config = dict(
    num_hidden_layers=12,
    num_attention_heads=6,
    final_lr_fraction=0.0,
)
Each number is 128 + 32 x the weight over its row's rms, rounded and kept within 0 to 255. Layers, rows and columns count from 0. Numbers have three digits each. The size before them is the row's rms in percent of the matrix's.

# up: layer 7 MLP up, 384x96, rms 0.0951, rows 203-271, columns 0-95
# down: layer 7 MLP down (transposed), 384x96, rms 0.0953, rows 203-271, columns 0-95
up203 092:165118137123153134108147131101172156121111117115101126143078086144137121078063097115109084217154126158116098110147115175092133122212144140102156098129136056128137102171116076103158170086203109130109144124127105129165119092161066099077117127109108109157138119150119116103185204089107177131
down203 097:058121103065138141099115138112168151080156143132182102130145133152069080142193178085078175184112104133129093107163153176144123087152153110117138138098180165149169166147167148110116145225093123137106163123130104098158136104176132111150123160107142133167120171117175208130131130129141144120
up204 104:132147120132170153161164153145126114143076122108126087155162116164127121145133155174157118113093105198121083149177049109094137049130150151158112115169097142106151131128082107152153139113132141132170089136182070090131141053137099154151103095117164162178110087152078092118119135153168115218
down204 104:203076126128171121118108100124116113116165153095129121110146147128132140095143116135074141079187139128135130158098167132087151094141155150096146138092160111118156133131211137138122063127121141161139186119178163110133116143092161059216099117137152157161096137067152169177153127132212175135
up205 110:132104138148097156166105189129136127091159088191081079120163113148150134190159157144114115156139140183041106082120132072081134136124142102154144122137113097144131147126064131094165112131152118163126109118152075180150154159077135094200111176154122105076131137200128132092111069108146153111
down205 115:085114148108110186155168061133092183129124091139110118083124163086180087153137155067117166136158143151117148078098158079111103155188120190161156129097119121162140099140119138089176140137133095119163090089100094103160187147121178086102118082103175121182149158128103096066151116116128120172
up206 105:122196117135091167130092041172144117166121105102108143097087097134108095146182197164160169109105151138099060133221093157096117101137136148118143152093120135119139171121132137089069136105092123095126128109109147148126107155077135090118152153132072184104166067113074147129130107153162112125
down206 090:115179164159136133165119113155146116133156165136126131114123125133200150106091099157136166140087129217086124119170190156078077147140094067114120147150085161142093139169123081116081138129155118136089099104092236100120139139172131165048133142151088161087123155138138129154097128108112147116
up207 093:129099110117128146139103091118080088115124157117125107140190190132169117095124103103110138140177087125107162099130127117107083125153120144089119209126130114123101119097215168074150105128161143106126157196119065093166152141133085098096129089091158147113089134052136185109069118092143071101
down207 097:153106157139094117094078153145069171116130142147156103102132148105180145150106093183117124120081125128160178165136117122117169105081156133123113151119170159120177145153141115105134083108141176114119116094113156116171074073208203132104099173098156220184118113124146170118114172150097110089
up208 104:139131153161097110126238158103091154156199154114100117119116210150139123148131145077107109127134123137118079111084175104081102159131162128143135086128177131059152136123083154094142145123128140094095064138129121098129114107160141073114088168130154113128061118176159196138162112085136147125
down208 092:118154102110149147146158101183112113127110103183150133075015112086139102169086108135165160131157115126054192101171125115152185120101096150155104165118117105099085161120099103101075178160155157077122115113139126097134100178184103126151114120068124095085126099100096122111105141135145126170
up209 100:135141089110165108170142116118172107113170132120086204161156167100130192107108106131124077191053079113143083106097121116066122136102164118128139141192153084102124162114190122088111149157128079109174139142108139154155172163126144110136134163181088078117138106157180136085119164101081116108
down209 094:096071163148158165132116130117143124084117141162118065086128132116111093191100111108136136093184163178085115113078173127225200182191122108142149042134107157194160088107179129156134097133136161148115128085140139123148124173114117132134115153126158139132114179144128160134164140151131152139
up210 109:133172111121123110131175169191130157092140140123116110098190138144107107076110115112134093174087143177130105138164128084067139133096104072105118146120161097165165178166081090091119085080068181063127153133131160132118127116110119139165111109133168184145059101060111103144111148170147109165
down210 100:069138167139096056126100129137151064097117153151147119150183111111112130144129165123095120116111141114112102085122121159200116086127096168131134122129086148139108118142105147068095141158135073172097105107207063064130147127118125114115177121120118147114200139142175142110187133128047140067
up211 098:156139131163157126151116137173111148148107069104125130150090080109090136149138117141124108159115195174133139074176093158149096165126118081151178158083106111182120096142138195105095129104136118108162149135119160027118117149150181152142135150122104124088059073146097076153200167133131127163
down211 095:093184142078145182122130174135151145125143081180195165128162110159111166144119168129081143185121190141081144132173141144149091140135109148173114111114121171089101089136140122102110115095141111134148133154113199152144131131170139123160092051141120118090102114118201053109145135054115126085
up212 101:142143113168114139126110107144140137079124181070088083095153078136120172181143091086112124148184097075120097141089081135159195111133117125146144125170131048129103104076163092142120177123175129191156096132154152112116092078143072127123191106134173136151141090089103122100153113086166096126
down212 097:125162120161156101130093127152127073134049081173138135139085113145118089134129141195093128123124112107095062123132126161092043148179139085087171099090130173117159131153124151112095109118195110104170093160188144139159101170136130102106117146147098124173196095171162087137114108109142167162
up213 103:086141114179126118113115124107134120131153158094126073103173149115145142081108152104096147118124095159110106119201123168134135123088091067129163102119148183127157129109091193153087165161051125088139144058139153132133175097096147078157124139160162116154025121176093128105086089130161114145
down213 092:130077098114124126081105076103099120082151145087117096157132103125103109111120122131136143104157069029213143128113080102149181121207164167115147124157104130139114162135216153126119121136108089107105103124175170115132099073139171080157170136102142101122149095069158118106120100094147136125
up214 098:115144164155127185152127143051111137111109150177116093128138145106129188202169183083149110132130068179140156112134084138127146122099124117124148107180116075097141101074150167082121101142053113117171126110107160114147116044132093115111099119151171089188153165108151125131166106114144122181
down214 095:079133126099151076157193145096184125092157151031146146133141137143118123110104098135158094147113155110058140128219150107133133167139094153131150180126132139155105148144135153108127173071187099131135141131146092084143117108162063107165080174147193131161112174117171120106120172116130153112
up215 098:137144097129224113102157195105129115158109142080115113207157117139117168099163137116215098104097144144078100043097126134178109102121105167164109140164139103120093081146117084096139095157111112099119131149134107130138152141131112121111133138149109179140115176110102217129122204125122115128
down215 102:178137108127108174088096115175162109100134114100101149159141093090134156159094086133079143112109189133110096129186116116173126109149156111087123097111199218178141081093074087080133148210121092091125153138161130157143119143132105122126134167122130062137157120098111117133150115180101189117
up216 099:112164106074113113177152099074117156152135150116075138073140131159169076095134117137202118162164105110065161101108169147130165108145068077150177105091133116121148142082153165100138094139134174110141153144115125115077139136108106120158124135161155077122100074142066048167129152165132187121
down216 109:095076155124108166144064188108105120091176135132130097052104190088135165102102115151068127159145083134134156154116138089152084131142141051143162145086135155137151102142098124161141120170133144091128172149120184138111053067141161130142128124178138116106071172112056127118153156128109119117
up217 108:157082114124162167089127127099140156152175138136166116083150114132104124095146129120154110144102111188099190161203152106106155143117130153111110134168077080152154126105088137089117128096149148154042095119072158105194126073087134177133188140117117203140064117119102144099103077132135155119
down217 117:097155154112149161125117201170076155122094098105036134124149142107115104120148198109141089174153137103080108118038160084129128091081117121140054137110147149165110116121099134197085173127101146131205140120137135139119108108104148124141152147138142135115114181160191070146140127158127143111
up218 102:123097103210115102098097136164181148136109197134143154088094108129137098112123172168179147157061104108093164130123131119133224141122149185163168080140143146118135153094157175057117132126059102134104117125125099154143155100130105110163147151158144168197096126158134102083119077138125132130
down218 109:128121129152153056103096106160133081134074142211114135085080159112056179112119117155123135104108146133091125129151182179157144138139120144120147081199106139144078108140113116138148148127094154168101149104121171097045073145188061151131137128101131127095127188141116135112135116121143165187
up219 112:071143115146165176139141103068163083092045115169169075130110111112141124073146169130124140137126182128129135139186176187132139078110116081093129109071125179149106193128143171089115143114166163133148090153137166078152185109099179112118174129107109118091095125110131125133114141088141088160
down219 116:076088157120165103169105077136102118130136152144123108139116059105143070194146128164143165108114156156094162124160162123121115120174124099161110165093091119171112100124148128179071131124113099076160101137156112118027131121172130190098092081171107093100118162166092059161123149149112111134
up220 098:171184170135169078139101098100112153137116085118177104142140130134148080192109088179121130099112110142125152149122143129138121108209146113152065174135132179090058143111111125105132132105110066154109158097108171119126169122129173121175113135093138117083120169170066099090151129204146127070
down220 106:129100045160092189161148091124109098172100160084167159198123177121154127141148133110128080128204105117176146111149092110173151115150118139130139097099103149172128140143125131140116137086192170101068097114141185155133169127101166150122132149143103125136094168063140108174096091127056114123
up221 109:182125177165167155154144150093114148133139079106106130148130119087152096171096103144091187134113144131133178122095179062148168118136082132148068109200149141078131178108120115109152115100156163054178152170203163139102109070120136087156082115133148108095139096111107150102157112157133099157
down221 110:126096145129076165128119131141115105166195126138150146126066158156151090182148088080134130100120116109118183141130132120073119152145152104210167104170127104114136094130085139135104150096113184112116146160051061129154152172183094195095086149123170094083114106149100090080150164126110132109
up222 085:127177132133130130183133173140097153086170081096162144152116157129140163134124132094135027114143053095093111138109157165128091134150108129150112100121158115082100116117130122071134171086060102073152142083113122130139104089104157120154130110133125111172146182157052095120202093082136144168
down222 079:166124112133142119148153158107164074105065148119108117140122181171064133132085129117147133131081137120097081028130142141054167176150117127125124103183201131095103128103145116126132166087099175147070115095107125149113129124120122073083142113091147122144149119188155156127117117151033119135
up223 090:167128084169111094060172107100118083138145158086097118105114118085158175113156151093137109133137156160107091156095137137135133158135094104091126114075111158083106108123132118152131102160167110091055118127149110140187166165071155074073128193089113166136129133130067115082121074176142122195
down223 085:121129157149163066093089070146119137107087128170091151190105115106090160100147080094158112164118116146064222079159134209193137149095104151125058133130096097126118101124096152143145108156123139132110146144140134135174103089119110119082186150169114151127146121166098126106104172122176161115
up224 097:127173092125164127137128131121152090149095117135110095108174105154163133131120181153100089134099141136172091159211098131155051107139143124102132125155146170138140149074157157104106121161062089059098123093134125079099174111130133146136125087160192136106158104064122122210151170131183093112
down224 094:109142123188128108132159156159115094164090178122165108174140163143112084129114141175175107150171141190124196152111107118178064153116145137118053092128146073175190132135158122113142126064157094095140093110148139144159135109128118182160134175141190098137171088170125143090135120091171155136
up225 105:158152162135182175170121152116163137094148056118136123125138112063156142099114098156131173166070102086111134157117178101153098142096100106098101111073067102197122151052173121093129158091086130104126115151145195177114149149146135111168145129087123102118088132137114158111106122119141210156
down225 113:069096091162095106171106163091111102206201151135159130061056191125155141134134133126144083108174133114105114139063142169114081085126146115129158110106155185071160141084138157184106164128181122077103166107133106137160138126152139105109088125134134124180120121124133167111112112137099079113
up226 097:146090110093082084116161105090176130149114139104090117146143076117078086121133075138096072113130080111125158073180099162118119074098112126104137156141152154148086110178149082091166106165163119141064160163088089077135157176099166137133173127151115179083154081113107162189139114129097149137
down226 093:114124102141097063121123110059105103094121128141144086122127167112154141099133085097085129138171098120068092161125114087111099174124132151077116106119157123071100068131107161108140188147150091136120171099141067126115107161195072079050100121171084086143139080140091129117097136142109074142
up227 096:111107145168151143090102084164142167135139222148126127087106106166158181122143182134058163190129156133091148131106093093168175161153131172146106142143154080131106135151146107090134149105109098160148095118085093173116154135091106121081094135212128117108099098170138162096098151076104176107
down227 096:131096091158064104160098096071085103139073138132127088129116164105110146123084096168134140133166109141121142143085117170157126143141222128140070188146185147151157116106171173158172198123144155142126125070165149124143139130089108092152085067115161108087112086185121116087118101136130129098
up228 093:132139121148189131176132111157190079122171113168083109162138148114098101109074164111070149158153108231124121104137135095107135120141169034145121096153128141122162111090134102074096155049163101143087111124120128124074112182149064138132172120150123150118108148149135159119100084129134144140
down228 104:111125148158110122080105142092094161111130129152191138130077094137168148117150171115140185110106167112129127163122166117120123106139067208167098155096116093007099151070134114155087090160052169062131095128102138098135149102150157105108099090112137143110122125127123146144164116140131159079
up229 097:141128121197127119124184116054079081123160149117166126163102171170088154081121130129107164096144166099105104099139185148135115140121110132148124130154180138187105101119118185092102134065076119178133107151163139135115148090139148104159080128077140125153127138153065159152145082065155195090
down229 092:150129154145159192083142127110151137114096115143092147122121194094166144157127083116156158201148107174093178120136149128115155155157167157114136127122116133154100105108083174144092114200124164107084115067185117112153146209135141161139079128195121192101129142173070121144134153154108083121
up230 089:124125164138155191215118151181177147062152086115143137132122114164092108109147172095130179141187177143133102121158210163144135195092143099171103186152102131178112131120128128111109097152134168073109135113130178140138104136104087109126127109107156145087144109093142157133074160086170152104
down230 096:132116133120106085094195108066122110136148120149181108135103142139207159114092116175134038119096143128162132153161094108125175129162152120070177125091155128093168168181109094157125162144152105188080128178155132110177172144132165083178124128146144138165116126096129085104176122080137131101
up231 113:144159105141109131138189110129179183115084138182074086105099120138136119097103156167121069118168121137117134060185088074107164108121116080149154150154150110091140138159147135136147113199100182078098120110152122159130067133116146095196118171110152163146123098116170053121067107129130136110
down231 112:089181093189117123144117162107162102158137117141114167111108189127090117117132113114108087025188140114054151154157121100102169098121145125068103077213116121092104140090124101129136088169202152113148149143094097105143140166122161149164108162142162131153144137087176111109106133148105110113
up232 098:110156069187124109152140116101120146118131163086159105061098118186131113096113125104108091125148105199065099152129065106052100153148094155134170152164158153108170105119153164156138083155129111114119185198079156113162149150129138118129121119109158119091085115102143155138117103101141060196
down232 096:135126158099169135129074081090142164145129129121096110151198092167136139138103119114117110106065068130137156110109091171106139189128125197127134218111089131129183066167138187110125135108141175138110100093111122150165082138109169121086136153115135197152090162151152123194115144105091106140
up233 091:197129125148117127124103051147081097104205086183150136141100107104135158106213111153158119169136183143129153166107136128157121123137107074163158213164148154156143143095122123138100080110077137108145104113160092171165106117145104127117053165124139103142142151101110115125129095177127073166
down233 092:129159098142148083069107146113126140153142075204169127137117083127156157074140167142192105157147119113074091135145099113207120105107126118092088116145163109118132145160140147166140208175163080165115120155125205154105077149123131096110095163105102117158145096084111134106120095165079153169
up234 100:116136124089132172140131169172135176107100128103086079092167138148175141101175084085094140112123144080138182094143113082105111155130091077148117106128080144145110113123100155102162180065142206091178155155099173085119175123109076099161109123092151115125199118097140143169121083160157100114
down234 104:137125159219128107193049129108118121112110159145158155132121122139106130150152176108145142072137120167128162132082158141135125101164176104123150127126142117147132130192154117128116066151128063154110127108147113143133087144162133145067126120166079148132061180173152123110159221079169123175
up235 112:099169133196147116135170193098118150100088155196116145153114216102189132097101099136176125146131094092141109137077166114071099073094112090091118128135125119098096137113101090153112123100166155110140128071156200121100151122076096094142142145156115166186086108136094087118111100136144143109
down235 122:106136144095085090153130154115084104112151194171180093117108119136167126168121171164158146106125101158146070135178133191126086091150123099118115138214152182109091121137128194094115122165106071140160120157137136157059138111058075142136127171125160112090106076122186130116129113149131157146
up236 108:102134056178132084155132112152134148130117119137108199062160136138119115105120106116155185130146129072167127091176111175069125089145119116126166179161142157132092094104101103100090170124103098105074099153146163143181096137138140106173142143172064217166158105089128100151126116118135095167
down236 110:142136119171191103159103095156089156152138181109143143121079143094119102166155093103111057131146128103124112175154155225135130146151162109106164071137068173158148183145156134111063176110127134132123140192132194173082133154158083144135116066098117143100102128147120106134140097172110118119
up237 091:149176181147113158154112119130174110128111131099116148094086181164125128102121131140046060174153097109110110090119170130125153139188078147092117117175137152172084090131084167159142101147164125135122159058090157125126113091098146105178085088164158120156095097164140052184151142131122102149
down237 088:110138138120170140145162106153146099128168096072189135164202207084122101184129126127110169158161180085163155071158125088145125116075147169128207161134159093116105076084185109141120086126127132154163097101129136097173110156098120155141141197121127124106123138110088167135101127091101130129
up238 106:146173063141100097147147123114081058100107133106124147131115070079123142088202164153111098114141141114110142172126083158095128116152103127114171105188128116144122100119078137162124197121126108139092138144137185172168120126100101154135123136075095169168162148175108165141137193057090075100
down238 104:124111174138100108091107106129124136185161115171114087121053156097161129105116140119070119121107109105115154176131117146146187089125151157115114104105128105142116137098133104115148098109098174072130154155171136113204178071177129186138132179082107151152098142084134116048160112058189161128
up239 090:177139128060187109170072143135144182154080112064100160139141210127101072142147147110150126111091114170084104169103113136078071107185144185111151080106117108068079166111105099115148103146131134155107152142121109170100158111099127117166157099141184138161127167157105122157130169124100125123
down239 092:119136109143139158122098134174086110213122131147157124108101108115131197118128139143169185197097087152145153110159081105172143183168110098108098193175134180124123085153134118086157156165083098179091120132160129106160140146133137085080116119033102097100120130151121152129137173137124072138
up240 089:131122139129133100118106133170075190168167152212157123055044154101103109205177169084040134130185115126093104132151139103147108162118100082101109085179162108137116099114090151093139103122133097085166143119127133113103142154101094155130124127129126141136148085120171154164148118132171102119
down240 099:189083100111110191136121134081149121177235153122126139130164112153067133102103068190142153147165167147165150092081076108081129101110114141140110169083107154144120175150149110111152117114116162107063144100114137152128158153107160107144144162156119160167103151136170195097167097153123137109
up241 091:132114131104148085163106134083155115133165157162123091147115136142144154067143080147082114148113144171122057111164094182094121096123113109146171165159122171130127129089150158179094118152079094173131135091124085126148193118091096104128173105077093056151102085224076105129124119117105152136
down241 088:082085165187088110144108131136094102106158093092114119125126168137108093114119187111168111156115131155163146195140122083121102127121140125113107184099118154163151144071096129240158140151122187149151105134126092169156079127200105134120090110138216094083149123123122163133105106120166100116
up242 104:136116113104094097156123116120122077095140157079182116119137095166086202129146145121207089137124135131089110094156103105151105121174093115121182154157119102071126133161177107085117077172111107144159139182151179107134123121101159168194101190133105100112121134180113091053135107113083139170
down242 108:114155134116139083067132118117177115180141108064106105045112114138131134160141129153095112150116196173091159131088107159119141084164066098085182126086097164133142153118065131089134130103169087072097108131149201081105091126161075142133137126118105130113145158171122157139173108160100122085
up243 097:178139141174105131097060107125154174100133160087145107162115149172117091139078123131160178148128115120135154064172109141091135112165186092088098105174107108105159148118153146101143189118137136084157144150070164104102139153076184088158080114119122102131106141167174078071124066106137080151
down243 103:063126066183144103192137102104144143168112079180111161155110168127131132226162171072048141135175134098069054102128115137150164090108116141125151162066161134145137127149105113116157154158088097128136130157142125154130131136070151132147112134124129160145179134136136114173116180161122116131
up244 091:206122164115105091174194087096101121099127093107142100136106134103151187104126167122173175066118086138076095130143176092104129142130117113083144108108095118166131084108124174120049080082135117147083155107122117101080107121113163179123147114135133136116133121152124162154159189173185161080
down244 098:124091095116181129104082115119137152094146182126131153105071107169111153137124093148089125130137194116139176118042112161096100141107128142153123133167131106118133101112137118153140159208111154134169132200168148136142132088146089127141127105146070152128118158095121098039119060132047114178
up245 090:121099143108074094150120134112134108098120159166107136159077109140057090109210178164108129114199123123135130123125123147104108145145176095116120145205116114151135161109065127108137068136128115150146155170122130185124169077092100197203136091164171162161109157096128108115123153187156111120
down245 095:103172144173187108113081163117114140093168143114075085062168118166075126085117047147151135151066116145186102099098128190142131117077127142169129087104161153119140110122132145150126151204062167119121148140132056110118114121128110146079128114106123104085133100068153168134161144113132143135
up246 120:159179123100135111121112117097103142156117141159129138072166132069157124092119106130218098151104115101164109169147106138144170105122129082140145168151106156146052131138088104117095156142153073069211132140175143101196140125107152150151175159133048132111091121119125116072117132137147065156
down246 114:146185103211088133088185111129087157169125087165195147110109135129126124107126078121176179173096150130126145187089086119089101161121129061102119113197129164128102109153091075138116146133158102109128164129140171109148120126131138104127117095106073049103072164126144132082107154119131160149
up247 104:116139202141126159141114088128132208099131152154131106221138077059158147171116118128172178160127125166103196076154171135148179118126069154135155117111128119142135121134150141113133129133160110091112127095134114099079108108100129086178149088147183088115123190126195128108120119146097091085
down247 113:167133175168107162138133194130106095167149126127136055082116110142163114122127134149159168118107152102139136137091137127087130122173197153144168103141147055137131170152124168087165145140110126093108092081155134105125097174113106128112112116171107168087082142068085057062072145144074153158
up248 105:158132054155067135128132096143145173184134113117159102193090142132088136162088144134114131129153117135134113125202054204126140128130113185138112101124157114094136145134093090134133164156097170133109146178092157049085092132126144164117107071105111177121082166149125117096084126177132080139
down248 103:134141132151111100152117100149177089137120120144114168246105092084099183142084127163122139111169117122169140062136139148137101173137091120123120129173093147133097163119142166141113128071129125132159089114119066112211177118144202161100139166109167139184123163138172100129162155170120139143
up249 090:120139160142116144167201178132136120125119094112140088065126159173199149133141112035122115121119085099196107115136207133111159140102146195085129119134155140105130141147130092121153151158088131137160127081165172141149189138097119073185121155106111076135107138085091143175161162117106119125
down249 085:125161158141128145136131039146130145151113133071144111138087105150077058116104154151140116121111150111109126081111100121164115136161154137137065083150127137076153178093119100108172022117164092155150131183130155128105135105192137092081081117143156134112110136122094109138098115053120105195
up250 108:151110081133165123080088113096129131160183119164131127094139072157204162132163082137175167204062153129129166126175120153137152071076089141101132166190130073137181095099147131109155155086162138082111163168111126146166149151129091134123167146125109148091093122124130123152074151128078126120
down250 110:174056125147140141145121090136104148138111175098131084162078118107089110112156152168093092122184102166082164132142137097092120162087111088099113081182069165103112108161137146130084102165176136188162119141179088114143140162105166146194156100122110077132170117082171126111189126132104123166
up251 096:172116137098151131147118077139119171103099096095170115104174193134129156141144106144113138133145104103121137072171163137132105203196109165136161106179113173173084109139178115126186163074166134096072113119159166132103111115085166075123118096043130107122087071112123095094103139135118125102
down251 091:095142155171163115109104175168161156083133123176110176113216111126131131127119119116162136127090183135194156060116108131094151109086141100161121178103117107117107129143124152153111116178088165156109083100153150140182106112076168158119092147117169121169137178116106154204085154093140065141
up252 116:132138126092131127148147133202142166162118126153107166096207129135110109100133134095143097139085138181129147097093091185136156050103116212162102117105108081143091128088190137094092089101127150126147120095107095183176123047146131093179122126091154131130095097150111133073157143127103152102
down252 108:147119166156147107146142166140130176077139128118116097154203110154144132191131133157137097100116123117138104081105182111186094146191128142122079111146103128189201113183106097139105155120177093144139120154144072138093104099119107155088193097145144107177125188122095156179084113086088162108
up253 097:107163130155104142169126119094145098159139108121180125104116112070143174142114095068163119107141181142107101120160160150128105144108106091153196128150150163076087099173098137123126140092124131144074208168097121114085134138133119071131117171217179114186147121122125094096083189133111138068
down253 100:107095080100095098146160121032149203167135131139066123137180110128135068111112185196167124096129145143108110154138073167122104106132120161156112155149105098137144161139119126150109136053064139123097064152144107131112174131114103103142160167115121133125172112178188124177102135120125129178
up254 092:164111109145100128175118138139098090121147151125155135102088143178138145134138084136102071139128188172127164153074100118121124117106204193126151099140084135105127122129070114122171116123109178185162108124058144083125189130144150221175107112141152163131133085108095057105133144153086158129
down254 084:113147175059153152160151185141147095115095142053159173123137079140133149108149135132139161123156135158169183095097129166118178065129144104130122089122161115149113153140161130144037133155133170157122129114146104152151096097130096113063104099146161075191111113176161109065141176160094155106
up255 101:150191123132166151146112111111209114141132085116117111153141153101175177161062096078162130180171160122138147108125131104085117129112115063148151152116147131135144102071120107123118153076181135139130170109101098101171161112166163160150168140152143141088085044155131071106109178168156077120
down255 102:157135154103092094037077156076152112043119148127075176145147083137125110128194113131136179109148117157141105157110167116089163113177131138152147063107100135149138075151119117154142131150103184103121139092184102134120128112133106085082162107144169088095083123127188153073133124113101159104
up256 102:131125140091157138157133103112115088078130138139172094152108119104131135098136203100159155121171135157118106159148098114063139173183036092117132109112130171140128150163115099128105054138127110188066087149170153112140146129132088096147126108162111140080101082026173127111095170118137151126
down256 098:136198100138105119134088168056169157155107133106092146143158102088154155116155072108092103155155156133125101170132064175117124186075113128123115116081156092191091104150166128097122099150108176121109133126138043144126134110169140115157157091202150130094126153146124180155115178121078116161
up257 091:080157125118113089156166132130156105115080134133045139094151143113100136068163144179105152088127135185142153094102146136168165144130158072156133118130145086153130155146134141107147178113150173114169116056101096056143149091073093168150170122161143059139173164170118129158091150143121131187
down257 103:154122121180137143114070077151194140146137162148110134121154121158182117175110191069115178159143145082186140145138139127093127161170100135175131132096113136124127114142137101042150061176112165123167134141150145069062090149100169117164106132132114104154134114118107161145175139101093129053
up258 093:126120112147164180117125071033137155202140095127162167118112076155127161101118084106133095091120183113121089139098144187168148083091088068058121057153127133104118140137154140125179160115170102118138118077114134107160205104159088135156137149123106130127120098162140119148163099137152149118
down258 088:076098095125140164137167116089154076144134147122088148135131104137103111073123187112213145108193144139107106116108211157157136141078120113181098146154168092099086146105135179127102114121098159122130148142122067147181159155096114077137083145139126115092157070121119182198082135109104123121
up259 100:143101107127093089187148170094117164149145132080105164077106185114136129137162105079133139179061146153039156118088145108167155153102107174122133127165148157078134086132131169074161146080151186144141160083106160167137120101176132167141102112093167091180098128142109094107105149085149108139
down259 101:104173171181133124162124110123142086154083099122140205193111094126161167110071170073155091097136123139178101143110087112110144117118096082091146110125144118109096145177080093164119097073132099124152150119110092141102169105159111133135110154128190055189132129138107112162114159046138160128
up260 104:138169174114127096113171145084137144171178116126060136062154170073100147163186147118132079135140170085128113052111101111076161091139132090120078112106133117142124098161111104066158127147151151126131140126130077118076125066123114150078135148144132207178121147128156158169139144177091145113
down260 105:123080103146105167118107151170054089122068120145201154195113117102147145122132107081143130117158120111097164201158138109117151061106133095103184181103141129151097161117083118175134107070115098121116119138090140114161076107140134148190092140091121099112137069097119054122149125144117084137
up261 097:117089144092116096138151128151103086147114118083071083120154115118121168158184085159114185091076160154088155115125092157145176114093146159146136145130118102169134186082150099157142099079109133103116153208157103109210133116100152141157161126078109176161156089145104089081067095160135115130
down261 097:082151137091160086141139137109063115099134168129042101112156130113121049114152144153110091123126149172193125094061113094121121127145129143131114106115150120142119183209098115084133142118034083131137106163096118091113121106107118129111126145144184159135157058188157171146127159147127135152
up262 106:136127154127146076084118098146105174075121083159115072147124204073116097150132188115078158132132105105136141163160155135085103074156094093142104174171123098154114113079161104148105168097100179200125051153144193091160129146159114134162168088122137147120105087131131114106152097122097127151
down262 103:120125132124083145134093098068105112169107157106098144107175107111130121118134103126123117096141139166158086107105099143122126080139156143136099101130137162038159168114144115079153112157110155080126120115215128048074140094176151092093103116130193104170151196168158096166139172120121157069
up263 109:076124152155154121127211138081150118143108145127152140168122123066197198117105126152139112182116056161131176107144164111124107125125130132078118135160129117140158120079145116148164149209179172136116115107158147120152132074148114088155132131101081065104091122184092124118146176148067145154
down263 107:107110206153102150132161133115061125137104115127166100132150102105175114134166103090146090144119099159118182142163147095185163082189062181092146113116133150128101140135174165156157046129088133114118126081106215156118129096126120111129146097116160110147074143185153115147178100114150093154
up264 113:145149150135162128138209135132150148077110119139090139171123134082135095134089102154124102113166079129038141110128105162111182171167134137166118130142109101082103118104169089094152198124132124151094142108146054134103120120082171096080185182157179136144151155139089150160083108172179128134
down264 109:114123129131135110152127170140121146128093148099149114080139136124134146194120075069132082147115184099117133159135145191173113154116084116145089129160104171137112122107196107059124118151175113109161215165162057118192115156120164164124087164145186129114115186120102158147089120072125135102
up265 094:127130140189138110125128098114145110097090143190179114170128131147163195096119135114162123113151155129166098182155070130142118139109079168107123098164185138108122117143151131078194055103122109105147109076092172103142155103151114184086071127150123085098131187113086129131167196097092140100
down265 099:101147132069146130145126085158167105141134158118095110046165161161142093111123175158141120136126111147078145181073130156115155095106122099060091110167146173124117120129145145142127190158163164078094149150083133120134128125048153138212102154150121163088129095143079088121110152126203146106
up266 097:129092125175158081133104099107124129145113171140150167111101125049121127089127150115223108188148109185102119110138173151152057112182181140106182105132155140083136085102135143120126097104174133137159089096122103155140157104113090119140100213189082162118115156126165141130105079152147142136
down266 096:096128097148167127109070129113141068181116178151104122121071107130130154137121133083124147159077150182123185100115128093111062114071131098197083140162139132087121168067088113119109175176127130111175123111132156083149126116156147156125111184158045155138122134130166134130080170071113125129
up267 108:140099140144132133118123119121053204155152172143115141144111170090175135123124084100126135170139175094109128098172149149109092112098164137202079118176157180129185088058090097087069139109132142166138093124209153120111097093146164134110139110137159083175154159101128134151161104128098094150
down267 108:141132180081107144145138111124168092135107101104183166165134080155176163100102104147155156186108135156155151140136162159147149129147107118179196107188119172115069105135163125137150128092189102096192147058128106114123105135139129132118155165127132122116127106093081182153161082172124162039
up268 090:129091073075130079185081113136167119101180122137181141135170112140125136158146091082125099060127151087125072130135134150153111143126117110186153132144157079173119146121100156076097066086083128118107112120098123178144128121129109141109088155151125131062182110139100171168127186098096183184
down268 094:169134143146126202117132138108130128132127091114151079112087173101170203100105108109137138126144100143121148174126049080066167108116151165149161118101080167110125157141123110138127157130149130128093123156126148164155183128181080115174150128139131166175112112169131101029152050161097119099
up269 103:132181196152168120116156110154150095154102144164098122142168120148135098150112128135135183141095080145082071189174156118146133084131144141116127155158148123190087197137137135097145094114140168106081105108120116093198164085107166025148118127134100109103139147088147121134114199136169097121
down269 096:080099128091126099116149165129136069087113149110140096112188169136095071167148084160140141102119126190084142100087140067134153160132095100134133094095095139151231122143096170161131145149184116046127115124103106068080122132098150143113151087175163137121102132065108105133147108116112107124
up270 094:133145150132161151126103151135150098063175113141155105135109161222177118148212151151149111123121129145088097144092119161152118111158093144142124145148162127137158155097110219133068093137146126169135180138155097147138128115053096104131109084122123138150110095091047115124121113111089060080
down270 091:116152107112118158130081082109136130152129094107105064119126152171124207087095104137170101158144162155112113125151149125077073125087178134103091139155131071163085094084164159170129186162153073164126118108075146124107123122149190203109106110139164113121088145141166161157129160169162104181
up271 096:097129148120162153158194189145072140114093086153176092163141113145122137084121152144127148100092141141121153086121151173124137132165118067152183120127093127140135108107115100191172119122172051154154171097167117150137156148099061145098092130141107096117096165097084126064109167055097109164
down271 092:120143072180149134096110133110164133219173203043108098130197112100132136112060133153049104125122141135160096154090146116107181132098114173118085177101124148154124143122108106164113157156108166122137132115102155162159153131139206105123119164126139130165113093120079164153139145116163152123